Each number is 50 + 15 x the weight over its row's rms, rounded and kept within 0 to 99. Layers, rows and columns count from 0. The size before them is the row's rms in percent of the matrix's.

# layer 8 MLP up, 2688x448, rms 0.0515, rows 2451-2455, columns 0-223
110:25 56 62 68 77 51 30 38 68 70 23 56 48 38 64 55 35 38 36 63 55 68 53 62 52 52 56 65 62 42 26 61 48 78 60 45 69 45 33 77 60 47 40 62 38 29 83 59 78 36 26 37 47 52 43 81 47 48 58 51 70 81 45 53 61 31 56 41 31 22 74 53 39 46 68 54 42 61 01 60 57 58 67 50 37 33 90 68 57 43 47 63 26 46 46 58 13 53 27 47 41 46 41 50 37 36 53 66 37 40 64 80 49 76 58 68 75 46 46 62 36 20 48 33 37 56 16 33 51 55 70 41 45 68 66 56 33 38 19 55 46 72 36 44 64 36 44 38 47 55 44 71 46 60 35 44 76 70 51 50 49 60 80 41 42 63 63 14 67 37 29 28 30 40 74 46 39 55 36 58 50 29 66 65 73 23 74 48 43 39 48 64 31 45 56 54 40 57 42 31 54 65 38 59 45 21 51 50 46 82 84 75 59 41 46 45 31 40 56 54 46 80 85 52
101:46 35 58 56 52 71 91 37 50 29 65 67 32 58 66 75 45 60 38 43 55 66 49 35 57 57 59 28 42 58 74 32 41 32 46 62 53 59 61 59 69 52 49 47 38 52 56 19 39 39 32 52 36 28 26 66 61 49 36 77 49 49 58 52 31 50 64 31 52 36 43 57 51 60 65 42 44 32 60 50 61 25 05 49 40 63 63 52 31 36 52 59 52 86 37 55 52 43 23 28 51 36 38 95 42 35 19 53 47 61 42 49 30 66 50 50 48 60 16 61 55 61 53 68 59 47 54 45 69 44 51 70 32 85 11 76 55 17 01 50 32 50 31 48 55 43 53 47 34 48 88 53 23 41 46 38 44 53 42 81 39 42 51 38 42 70 79 66 50 48 51 36 68 48 59 35 62 55 62 26 50 72 72 55 49 19 48 32 33 36 37 50 44 56 52 54 48 42 89 63 51 58 57 55 74 42 51 68 29 69 54 56 59 87 31 42 28 54 64 42 74 53 71 58
098:40 40 56 56 39 43 36 50 48 54 36 66 61 24 50 44 49 71 70 50 78 70 68 58 33 45 30 39 39 46 63 58 64 24 54 31 73 41 59 75 31 45 53 56 46 42 43 62 38 48 53 54 77 56 67 41 50 51 50 37 50 34 68 24 53 52 43 66 44 28 48 47 70 47 60 54 39 41 70 50 78 43 24 59 40 39 40 68 88 58 31 33 76 45 48 53 36 51 60 22 57 77 29 54 60 78 40 57 56 25 43 54 65 60 69 21 76 62 73 43 84 77 39 68 54 61 42 52 47 54 32 52 56 42 64 54 51 81 64 59 54 34 46 62 59 53 60 58 28 44 53 28 51 32 77 50 56 30 45 55 15 29 67 41 52 34 46 66 53 61 82 47 36 48 31 43 62 45 48 72 56 46 55 57 62 41 67 35 46 37 46 83 27 59 66 63 55 60 60 84 58 49 70 62 51 44 53 66 67 46 23 66 53 65 56 58 79 61 45 62 36 17 54 25
102:33 82 57 66 37 49 21 76 70 49 66 77 64 51 55 43 58 43 41 38 43 68 26 27 57 50 55 63 53 45 43 53 81 48 72 34 71 43 08 64 55 52 41 51 49 51 44 51 15 32 50 54 58 62 71 57 70 36 41 45 82 72 48 47 46 53 36 48 53 54 69 64 70 63 12 56 53 33 70 41 46 80 36 38 65 63 59 70 57 70 27 51 44 39 71 62 52 34 32 26 32 31 64 73 71 60 32 83 49 70 34 54 45 77 32 47 54 18 46 55 80 19 40 74 65 45 31 60 59 38 34 29 70 49 61 51 72 21 40 57 43 48 29 47 44 32 58 50 68 53 51 68 46 58 46 64 53 44 31 36 53 52 45 60 39 36 49 43 45 57 78 46 55 27 72 70 66 53 53 44 57 67 60 36 93 36 33 60 45 50 34 37 56 50 41 34 42 74 41 01 33 22 59 63 41 58 50 43 38 68 44 89 57 62 32 19 66 69 61 54 79 65 73 37
104:50 41 43 54 78 44 70 35 64 64 41 55 57 53 55 77 49 58 38 48 28 70 74 51 61 53 66 68 18 68 60 10 18 16 61 77 71 64 28 59 63 27 43 59 64 64 51 59 43 60 64 57 48 87 23 73 61 56 51 65 47 54 55 71 47 37 32 43 26 35 44 30 37 39 67 51 42 37 55 45 21 40 63 50 53 74 61 65 62 34 36 35 42 43 65 41 39 63 62 36 87 48 20 51 59 49 40 35 63 49 57 46 53 65 27 59 34 63 39 63 61 38 71 31 54 49 47 68 30 56 57 72 56 66 52 53 58 67 32 39 50 65 96 35 51 52 45 62 76 49 19 50 48 48 54 44 49 70 54 66 30 29 47 56 46 49 50 66 39 42 43 45 30 49 44 44 55 44 71 41 44 59 56 55 40 74 64 64 37 74 34 27 68 73 26 48 55 67 41 55 60 60 54 53 14 44 67 63 47 27 59 21 60 47 59 62 57 66 76 62 55 58 54 77
# layer 8 MLP down (transposed), 2688x448, rms 0.0461, rows 2451-2455, columns 0-223
109:76 53 33 64 71 61 75 33 29 65 41 14 44 66 58 31 61 43 43 46 42 48 62 45 34 77 57 38 70 46 43 30 18 53 48 75 36 62 54 52 33 61 62 55 36 38 85 45 48 46 50 61 85 38 49 67 36 75 59 46 54 38 55 42 64 26 47 40 23 48 70 47 37 56 31 49 46 41 44 48 58 24 86 59 24 43 45 46 58 56 63 21 62 82 51 59 45 55 34 67 39 52 65 27 62 83 42 45 39 33 58 53 84 66 59 50 38 67 52 62 38 60 49 44 55 46 60 45 58 51 58 49 64 68 54 82 66 28 41 64 38 70 45 61 56 67 52 56 74 51 45 48 45 77 64 54 39 30 49 50 36 61 37 54 46 53 42 66 65 48 53 43 67 36 47 47 55 37 34 44 33 44 49 85 52 39 40 68 65 79 47 58 90 58 53 53 63 69 33 37 67 61 31 39 48 36 74 54 51 52 79 61 48 66 65 62 34 54 28 40 67 51 38 45
104:60 53 43 43 36 47 48 63 52 57 47 60 52 30 47 77 51 31 62 55 61 62 60 54 22 42 74 27 47 48 41 36 43 59 34 83 55 56 43 53 57 55 50 55 53 35 57 53 47 53 42 52 69 88 82 48 64 31 80 41 44 54 59 56 84 46 61 33 42 73 54 62 56 72 64 48 68 52 23 42 57 43 52 51 57 92 34 45 86 62 34 54 48 60 78 16 32 54 66 36 40 38 63 56 37 53 37 41 61 34 64 99 66 55 51 69 28 65 48 42 38 27 43 55 21 44 57 48 45 79 29 59 44 30 36 40 36 80 45 56 58 51 65 49 50 64 25 61 55 62 67 66 73 30 61 49 59 62 60 42 49 46 46 54 28 70 25 40 62 35 63 36 58 57 70 57 41 70 79 56 45 37 65 47 53 59 28 42 50 53 37 64 38 59 45 39 66 39 41 33 51 77 57 70 35 64 73 63 56 59 54 21 65 44 33 38 46 45 42 53 39 43 68 63
097:47 41 62 55 44 33 59 63 40 62 26 43 46 63 82 53 52 32 63 60 12 29 54 64 65 40 30 52 53 31 90 59 58 13 49 55 30 43 34 43 50 20 33 40 31 36 40 53 38 48 33 60 51 65 67 26 14 40 52 44 54 73 62 43 51 61 64 61 20 60 51 78 62 50 59 56 35 59 70 28 52 33 54 57 55 56 35 33 55 68 63 99 58 48 37 47 24 51 60 43 51 43 60 29 56 36 45 55 76 59 31 35 54 46 34 31 56 59 36 72 37 48 59 55 26 38 55 57 63 36 40 72 50 39 45 66 32 52 68 71 39 41 64 42 60 49 24 38 48 50 45 37 43 45 78 41 32 55 51 51 59 56 41 67 44 45 66 30 62 59 63 35 74 30 56 33 67 55 57 60 70 63 60 61 42 58 35 44 48 39 58 44 54 34 46 39 53 49 64 47 42 30 35 38 57 31 52 57 57 16 58 46 73 35 42 37 55 51 41 27 16 47 58 84
102:48 41 56 52 72 26 46 41 49 53 45 28 57 57 48 49 45 38 59 63 18 59 73 25 51 14 71 50 63 59 51 50 53 49 46 66 60 36 52 62 52 76 21 46 55 48 54 42 59 61 51 35 65 68 54 82 40 47 51 45 54 56 45 56 41 46 59 33 48 28 51 46 73 46 12 40 42 44 39 22 54 77 26 58 57 39 47 51 69 41 70 21 24 35 56 59 12 48 29 40 62 43 64 43 48 52 44 35 45 68 40 60 28 23 53 28 32 45 56 63 52 40 42 46 54 71 46 55 37 31 60 72 43 36 53 27 49 35 55 24 46 48 49 99 60 61 68 12 83 32 50 60 32 57 59 46 88 57 52 32 30 77 28 57 58 70 47 40 37 61 66 45 70 25 31 49 82 37 61 49 56 37 55 36 58 13 56 58 64 48 74 65 19 52 20 54 49 58 51 31 59 74 49 50 34 29 68 61 55 72 42 46 39 57 45 56 50 53 82 54 67 31 65 68
101:44 78 49 74 81 60 50 38 65 04 42 51 32 23 52 72 43 51 32 55 51 73 41 35 64 35 36 51 57 65 38 73 66 69 30 54 17 21 69 51 66 41 52 39 46 42 64 54 26 43 44 44 54 52 39 18 38 62 35 49 22 58 30 43 99 23 26 78 40 17 35 37 64 48 46 61 61 49 58 95 45 61 55 66 62 39 44 36 54 58 43 78 53 39 60 55 49 52 52 58 63 68 76 45 54 36 84 27 46 49 45 25 47 57 45 44 70 55 44 45 65 48 54 76 64 59 33 39 38 44 34 48 64 55 61 59 49 35 46 53 68 43 09 46 38 53 50 59 37 60 42 48 53 52 17 33 45 51 56 71 67 53 61 44 43 34 41 59 43 56 42 47 45 28 75 51 59 70 33 38 47 32 36 58 65 27 32 50 77 52 71 55 50 38 43 51 46 31 80 71 50 60 54 36 64 56 58 42 55 53 67 44 48 73 56 47 66 26 60 48 63 56 58 31
# layer 8 MLP gate, 2688x448, rms 0.0504, rows 2452-2455, columns 0-223
104:44 46 63 36 58 50 46 50 53 55 50 21 65 60 62 54 54 61 56 44 54 56 59 56 80 53 33 34 46 38 33 41 66 28 24 51 44 44 67 74 57 35 72 54 02 64 63 68 19 80 61 60 77 39 16 51 16 43 56 26 65 59 61 28 43 56 79 31 57 54 69 47 70 75 73 69 48 45 51 49 47 48 71 56 89 53 43 57 55 55 38 45 57 45 27 56 49 46 38 55 67 64 27 51 66 30 48 51 31 82 67 32 42 42 63 50 48 78 86 46 40 34 87 53 50 50 37 34 62 09 46 70 50 49 59 45 60 58 61 31 61 54 47 43 42 66 72 38 46 69 38 47 56 34 52 45 35 33 56 38 37 52 39 47 66 50 61 36 42 52 42 63 61 20 46 42 39 03 65 80 56 50 48 50 35 30 47 73 49 53 67 43 35 38 62 60 08 60 46 63 88 37 42 59 49 28 35 40 35 39 50 68 18 35 45 63 64 38 33 78 28 70 55 45
095:13 54 74 54 22 42 43 57 36 51 44 59 28 54 46 58 61 48 63 46 57 56 33 60 37 53 44 35 42 51 54 20 71 44 46 49 31 60 50 57 58 34 61 37 25 40 07 41 37 45 42 34 57 59 56 25 53 71 47 52 18 60 45 44 49 46 48 52 17 61 52 58 49 34 61 27 39 56 53 45 66 06 48 42 71 65 22 43 43 72 71 60 54 51 45 57 46 45 59 69 60 72 15 36 51 70 31 48 55 59 44 48 66 40 25 64 82 23 65 49 54 46 50 76 45 53 68 28 50 40 41 57 25 64 66 50 57 60 67 65 41 15 75 59 64 39 65 38 52 66 45 48 43 32 66 72 46 18 37 56 43 44 58 55 23 49 32 53 41 38 54 04 70 50 57 62 69 49 34 75 42 57 36 64 31 27 21 46 72 27 48 43 62 41 20 54 38 49 57 60 52 46 50 62 52 49 49 73 39 53 59 77 72 17 58 53 44 77 36 62 25 23 41 73
100:17 56 45 53 52 50 79 72 81 63 53 71 63 30 58 37 72 65 41 52 34 63 61 32 34 54 47 69 35 49 44 56 55 46 44 43 42 65 62 58 68 50 62 45 43 51 40 13 38 60 27 49 81 33 17 87 42 57 37 65 31 46 55 46 65 41 41 58 67 40 59 44 47 24 35 35 67 48 39 57 33 44 37 41 34 57 77 50 51 53 63 41 76 53 51 56 56 25 37 76 42 57 56 50 57 65 42 30 21 34 57 41 40 31 55 70 52 45 60 46 27 45 48 75 60 43 77 81 49 39 23 41 63 31 52 59 36 62 45 32 70 37 67 45 62 46 61 57 73 54 62 52 53 53 53 62 58 32 48 63 50 64 54 51 56 78 55 69 37 56 40 48 60 46 36 39 32 49 53 71 60 40 40 64 53 45 15 52 68 77 76 55 37 55 69 69 51 67 45 56 64 36 13 44 40 18 41 45 72 42 32 56 45 53 67 25 67 64 43 62 66 48 27 56
102:52 80 54 40 40 43 40 45 73 53 17 29 53 27 42 51 67 34 49 47 43 47 46 62 37 39 43 44 51 64 39 68 28 39 32 53 35 66 65 37 53 27 33 46 43 38 42 43 34 58 57 47 75 60 25 38 54 50 69 30 70 48 59 51 69 46 38 19 51 40 36 37 48 37 56 42 36 52 32 63 25 33 51 36 57 65 59 52 40 65 56 34 38 43 37 14 51 30 38 63 65 44 42 31 51 57 48 67 41 53 23 23 49 65 35 12 38 39 60 32 60 50 31 45 37 30 53 53 32 45 35 58 60 42 86 61 28 56 56 36 68 51 58 28 35 41 69 67 42 56 51 64 41 60 62 28 40 47 52 59 32 41 22 42 49 64 62 46 38 46 61 52 45 57 70 25 51 39 35 63 29 59 52 80 46 54 57 63 62 62 52 27 54 47 47 45 29 60 36 52 69 59 36 61 47 24 50 50 35 40 47 37 17 59 34 28 41 78 35 45 55 60 58 62